config = dict(
    n_layer=12,
    n_head=4,
    activation='swiglu',
    norm='rmsnorm',
    qk_norm=False,
    parallel_block=False,
    init='normal',
    init_std_qkv=0.0232,
    init_std_o=0.00474,
    init_std_down=0.00237,
    beta2=0.99,
    weight_decay=0.042,
    lr_head=0.0134,
    decay_shape='linear',
)
Each number is 128 + 24 x the weight over its row's rms, rounded and kept within 0 to 255. Layers, rows and columns count from 0. The size above them is the row's rms in percent of the matrix's.

# layer 6 MLP down, 256x1024, rms 0.202, rows 214-255, columns 512-575
size [100  97 100 100 102 102 102 106  98 101  95 140 101  99 101 102 101 101 102  96  97 106 102 103 100  98 104  98 103 101  97 101  99  98 102 100 101 101  94  97 103 108]
[[145 173 147 114 104 119  98 147 153 152  89 121 137 120 151 169 147 115 129 134 152 119  77 135 132  94 138 154 131 107 141 154 132 176 167 149 132  83 103 180 112 140 146 123 148 130 165 108 114 112 102 123 163  74  81 115 113 173 110 148 117 145 155  83]
 [148  93 128 113 147 174 162 192  78 114  88 112 142 148  95 102 109 125 155 191  97 120 147 130 117 128 111  86 103 145 129 118 126 180 137 102 174 131 110 137 153 149 110 120 112 116 163 126 112  79 133 106 127 115 127 174 131 126 127 117 130 115 121 112]
 [129 121 122 113 137 129 143 165  88  84 121 150 105 131 142  79  95 109 158  96 176 119 106 150 159 117 108 170 157 131 116 154 104 129  95 127 104 168 152 164 161  72  97 124 140 123 110 112 135 167 138 133 147 119 154 143  78 109 118  91 118  97 134 117]
 [116 156 116 121  55 155 125 202 152 169 130 110 153 113 101 112 113 172 160 114  97 144 125 146 169 123 170 118 126 137  81 121 154  97 131 120 153  84 145  96 117 122 113 111 136 174 118 127 125 131 121 156 161 105 114 128 130 145 116  94 105 109 119 102]
 [165 108 187 119 139 144 141 146 118 103 134  85 141 113 130 179 154 131 178 127 126 161 140 116 139 120 105 126 159 113 128 118  90  99 125 120 133 112 138 143 132 168 112 154 107 149  86 108  91 137 117 126  73 166 159 105 155 134 136 122 144 145 107 148]
 [129 113  95 149 163  86 143 128 147 167 170 109 110 152 108 141 134 145 121 137 159 156 151 104 135 125 138 122 136 118 108 126 149 149  97 146 145 149 130 130 114 121 132 122 186 123 146 141 103 140 145 110 129 146 135 152 107 136 137 149  82 111 145 143]
 [166 140 132  65 139 145 118 142 152 146 126 150 147  86 122 111 125 133 122 122 162 135 130 137 107 117 130 138 142 179 128  76  82 106 137 124 157 146 126 119  83 118 119 104 142 124  96 154 116 140 133 125 176 148 152 109 129 120 116 153 109 143 100  90]
 [119 151 103 122 110  94 150  72 110 139 111 133 179  98 117 130 128 127  88 117  87 103 155 130 104 155 171 118 135 105 167 126 133 120  90  97 136 118 151 130 110 126 171 159 125  80 144  87 124  96 165 143 110 121 124 133 143 103 143 162 183 154 130  70]
 [137  90 171 134 115 122 137 129 156 145  97 147  96 158 119 143 101  84 107 117 161 146 142  94 132 152 157 180 148 126 143 139 104 121 127 148  90 126 158 129 145 120  99 195 136 155 151 133 122 116  76 133 111 126 135 113 127 124 132 127 121 119 159 138]
 [104 156 116 156 143 136  81 167 110 128 123 136 140 164 144 124 117 120 175 114 175 133 107 166 160 117 112 168 105 133 177  99 150 151 144 132 155 114  97 136 125 114 133 141 107  84  99 124 152 131 117  84 114 135 154 124 133 160 175 130 137 131 137 144]
 [144 131 116 131  91 147 105 105 156 136 166 112 116 128 161 121 139 126 110  95 159 130 120 114 122  83 123 148 104 120 133 105 140 103 158 129 144 121 120 156  86 131 187  99 145  94 111 109 113 114 106  95 147 128 124 162 123 126 165 124  98 135 129 146]
 [137 109 121 136 124 135  95 125 124 124 114 165 121 125 164 110  87 128 134 125 121 138 128 146 119  97 134 125 137 111 131  94 112  91 120 119 162 140 108 124 139 112  85 147 106  92 119 114 119 140 152 116 127 139 134 129 115 137 145  89 112 150 126 104]
 [130 124  94  98  80 110 130 107 136 162 108 135 142 144 143 123 138  71 151 163 139 111 143  95 113 126 125 116 146  96 142 115 181 137 139 123 103 154  86 157 110 127 157  93  96 137 141  89 102 125 110 138  75 128 120 126 124 120 112 149 112 172 153 122]
 [135 132  98 113 147 105 131  91 138 125 148 146 125 134 135 118 108 146  99 114 125 131 125 121 145  94 128 122 134 138 154 109 152 111 133 143 146 144  93 102  66 113 165 116 129 107 124 156 128 114 116 118 127 127 127 130 184 109 110 157  99  93 165 177]
 [122 169 131  95 151 101 129 132 120 122 139 134 114 127 169 113 111 121 135 129 129 129 132 127 135 144  90  88 108 114 120 157 141 131 149  87 124 136 113 121  81 128 124 146 134 182 146 114 170 142 138 152 173 151 130 110 138 100 144  99  91 120 140 129]
 [123 111 143 164 128 152 162 102 141 116 152  92 112 153 133 116 106 139 135 123 153 130 150  94 111 130 129 122  79 147 156 148  97  73  94 151 135  95 151 169 115 109 118 174 112 122 140 150 149 129  99 131 150 111 166 118 138 114 117 160  87 141 110 119]
 [127  96 137 144 118 128 115 118 128 134 160 119 134 104 103 162 100 120  81 158 139 121 130 174 148 120 137 123 130 158 130 155 125 114 125 141  84  99  94 146 138 170 159 146 129  86 141 121 115 120 125 122 101 136 113 151  92 155  99 131 140 120 105  81]
 [154 173 163 133 121  83 124 144 113 134 138 200 158 129 192 101 120 123 142 111 113 146 119 156 148 129 139 173  78 145  85 128 105 151 146 156 122 136 126 112 147 131  56  87 120 116 119 132 143 204 135 152 135  96 106 118 144 126 115 157 137 132 169 138]
 [106 141 146 120  94 142 120 125 100 112 103 118 181  99  95 132 103 134 121 186  72  87 128 145 127 141 149 158  91 193  90  99 112 132 109 161 124  86 140 151 110 128 153 171 112  94 109 113 161 179 140 110 159 135 156 177 119 138 118 151 167 129 108  91]
 [108 150 148 102 145 105 119 136 103 112 165 102 138 150 117 109 134 116 121 130 122 182 115 134 109  94 147 136 120 137 135 122 155 128 145 106 153 108 147 133 138 164 139 100 123 133 118 105 129 106 131 141 133 134 142 136 170 104 130 148  73  87  66 126]
 [105 140 110  75 154 119 101  95 102  96 129 111 122 124 136  95 142 152 126 149 108 135 152 130 139 100 102 131 129  87  78 103  95 101 139 164 126 145 155 123 135 117 115  78 131  98  99 130 101 145 150 128 130 120 125 155 127 125 127  88 100 114 128 123]
 [168 123 109 161 156 120 119 118 129 143 157 145 122 109 132 133  85 145 139  99 171 145 132 173 147 123 139 153 133 140 151 121 159 141 134 151 139 134 136 145 129 120 167 168 114 100 122 114 121 123 116 148 123 120 172 125 122 137 115 149 106 124 141 145]
 [174  98 120 150 124 108 106 146 139 122 153 121 118 132 121 142 117 125 141 110 113 162  76 106 124 106 109 133 114 118 133 122  77 134 117 143 156 125 114 138 134 130 123  95 105 119 137 142 123 142 119  89 155 112 143 110 150  91 145  98 139 152 158 128]
 [134  63 129 135 104 137  65 172 110 134 129 113 150 154 137 118 132 140 110 134  91 142 154 116 129 121 153 145 160 118  99 140 114 117 114 124 115 174 134 124 120 132 133 130 146 106 121 175 157 186 138 168 137 130 127 155 123 135 133 111 177 143 122 114]
 [187 116 111 151 190 113 134  90 118 131 114 167 110 141 123 113  96 108 138 139  84 166 187 158 114 119 146 151 143 137 127 140 128 115  95 144 171 117 140 165 103 110 151 119 128 114 189 164 141 118 103 131 159 145 111 143 118 162 184 123 137 103 106 128]
 [100  87 107  74 138 123 131 140 108  91 155 118 131 100 122 153 156 159 112 148 104 134 148  93 128 145 164 115 115  95 150 140 126 155 137 170 155 144 101 143 162 147 162 124 159 111 104 127 106 109 153 115 168  91 162 151 175 141 111 111 161 146 112 129]
 [151  99 102 122 104 138  92 121 125 149 178  94 129 118 143 206 117 108 125 152 150 143 130 134 107 119 115 146 142 113 100 165 128 143 161 123 116 108 125 153 101 128 143 114  86 109 142 142  78  98  99 124 110 164 131 150 115 156 110 122 132  97  86 103]
 [110 130 108 139 103  99  57 109  85 154 164 112 112 141 150 118 111 135 105 125 133 117 124 110 149 117 109 100 132  91 121 170 135 129 141 118 144 136 101 121 183 141  93 110 125 150 147  96 167 102 153 109 100 176 110 106 122 114 137 127 162 124 153 122]
 [128 142 150 117 118 127 145 106 171 127 123 146  82 145 131 133 140 137 137 120 169 118 176 143 135 175 106 160 209 137 123 105 137 133 146 159 131 167 147 126 112 139  87 145  98 129  92 116 137 102 124 135 162  78 144 140 125 159 103  92 148 115 142 112]
 [ 95 143 105 123 132 135 144 117 113 202  82 135 115 141 135 139 123 125 156 118 133 192 124 107 152 121 115 113 131 137 133 138 145 122 105 108 133 157 125 153 144 107 136 102 102 126 152 135 114 129 134 122 109 161 123 143 104 145 116 143 153 141 172 156]
 [135 166 140 105 140 144 114 103 124 171 118  95 136  91 165 157 114 115 144 167 152 101 138 144 100 117 117 144  97 175 136 116 130 157 145 109 119 158 109 101 122 119 138  63 144 146 121 123  91 131 131 166 122 102 119 118 111 145 109 153 146 148 174  91]
 [130 129  83  88 131 133 154 140 172 122 150 116  81 153 119 143 114 109 174 119 135  87  96 135 137 167 115 106 187 124 187 130  99 147 139 137 152 153 120  86 105 119 171  99 107 110 135 165 134 136 135 117 162 152 124 157  85 167  74 115 143 143 107 107]
 [142 100  97 118 129 138 130 106 157 157 113 146 108 123 125 151  86 143 144  82 129 156 132 157 146 142  89 127 167 152 112  89 138  85  89 120 125 144  85 113 145  87 103 128 143 136 163 112  94 114 105  95  76 109 143 134 135 135 119 121 147 122 167 143]
 [134 126 155 112 113 102 110 137 141 126 161  71 138 110 119 132 156 142 150 133 165 137 123 118 106 110 116 109 128 104 124 201 136  68  86 149 163 144 121 148 104 140 121  93 113 138 124 127 151  99 144 112 151 118 129 153 131 151 137 134 145 121  95 128]
 [131 120 117 118 135 160 176 118 146 107 152 143  84 189 140 104 169 145 138 109 124 130 146 158 109 165 131 143 119 129 123 122 117 133 133  88  83 115 102 136 100 163 128  91 111  96 161 131  95 121  98 139 113 116  96 115 148 128 121 131 156 137 128 151]
 [144 138 154 122  97 140 112 118 101 140 136 134 126 183 147 126 121  82 161 119 148  78 139 110 113 119 170 129 136 186 115 158 153 113 151 123 130 159 133 135 128 108 123 134 139 118 136 117 124 114 124 127 135 186 142 134 123  98 107 124 121 136 135  69]
 [126 129  93 130 113 141  80 140 148 133 110 157 111 138 125  96 139 148 128 144 111 112 123 140 135 145 101 117 130 138 140 158 129 166 128 141 122 140 155 167 165 145 115 119 127 131 157 117 148 116  97 110 117 145 121 129 132 142 119 123 122 121 147 177]
 [187 123 123  99 124 141 171 128 101 120  85 147  46 125 140 148 140 130  85 122 135 100 143 130 125 153 130 143 148 132 166 121 113 122  96 132 160 126 121 162 142 124 134 163 129 139 122 118 108 138 150 160 132 109 154 113 137 158 166 159 148 141 114 163]
 [102 128 147  84 134 142  91  93 152 106 140 125 177 124 139 124 134 127 179 100 158  95 104 140 133 174 120 123 132 148 135 145 151 136 160 122 105 132 153 130 146 103 124 123 114  81 170 131 113 143 148 145 141  80 161 128 136 126  78 127 101 137 145 150]
 [128 139 129 121 121 165  91 108  86  99 132 119  84 105 136 103 123 122 139  99 150 156 153  97 110 129 138 133 169  95 144 165 113 148 152 116 114  83 150 111 139 114 118 117 126  83 103 103 127 114  98 111 100 111 114 135 151 146 137 120  91 145 130 125]
 [129 126 119 166 163 140 112 103 159  95 137 145 114 149 103  82  99 117 125 125 174 124 148 122 138 116 108 152 120  73 151 109  87 135 171 162 161  70 131 127 162  77 116 113 149 134  94 156 135  90 109 129 132 114  96  91 165 145 189  95 109 134 135 156]
 [100 136 138 137 145 104 104 121 122 142  96 188 147  87 163 130  92 134 168 139 155  88 140 111  55 131 143 116 143 142 107 148  76 128 146 145 122  97 129 137 154 150 119 143 155 108 129 126 142 118 118 122 136 145 130 145 121 119 108 125 162 110 117 101]]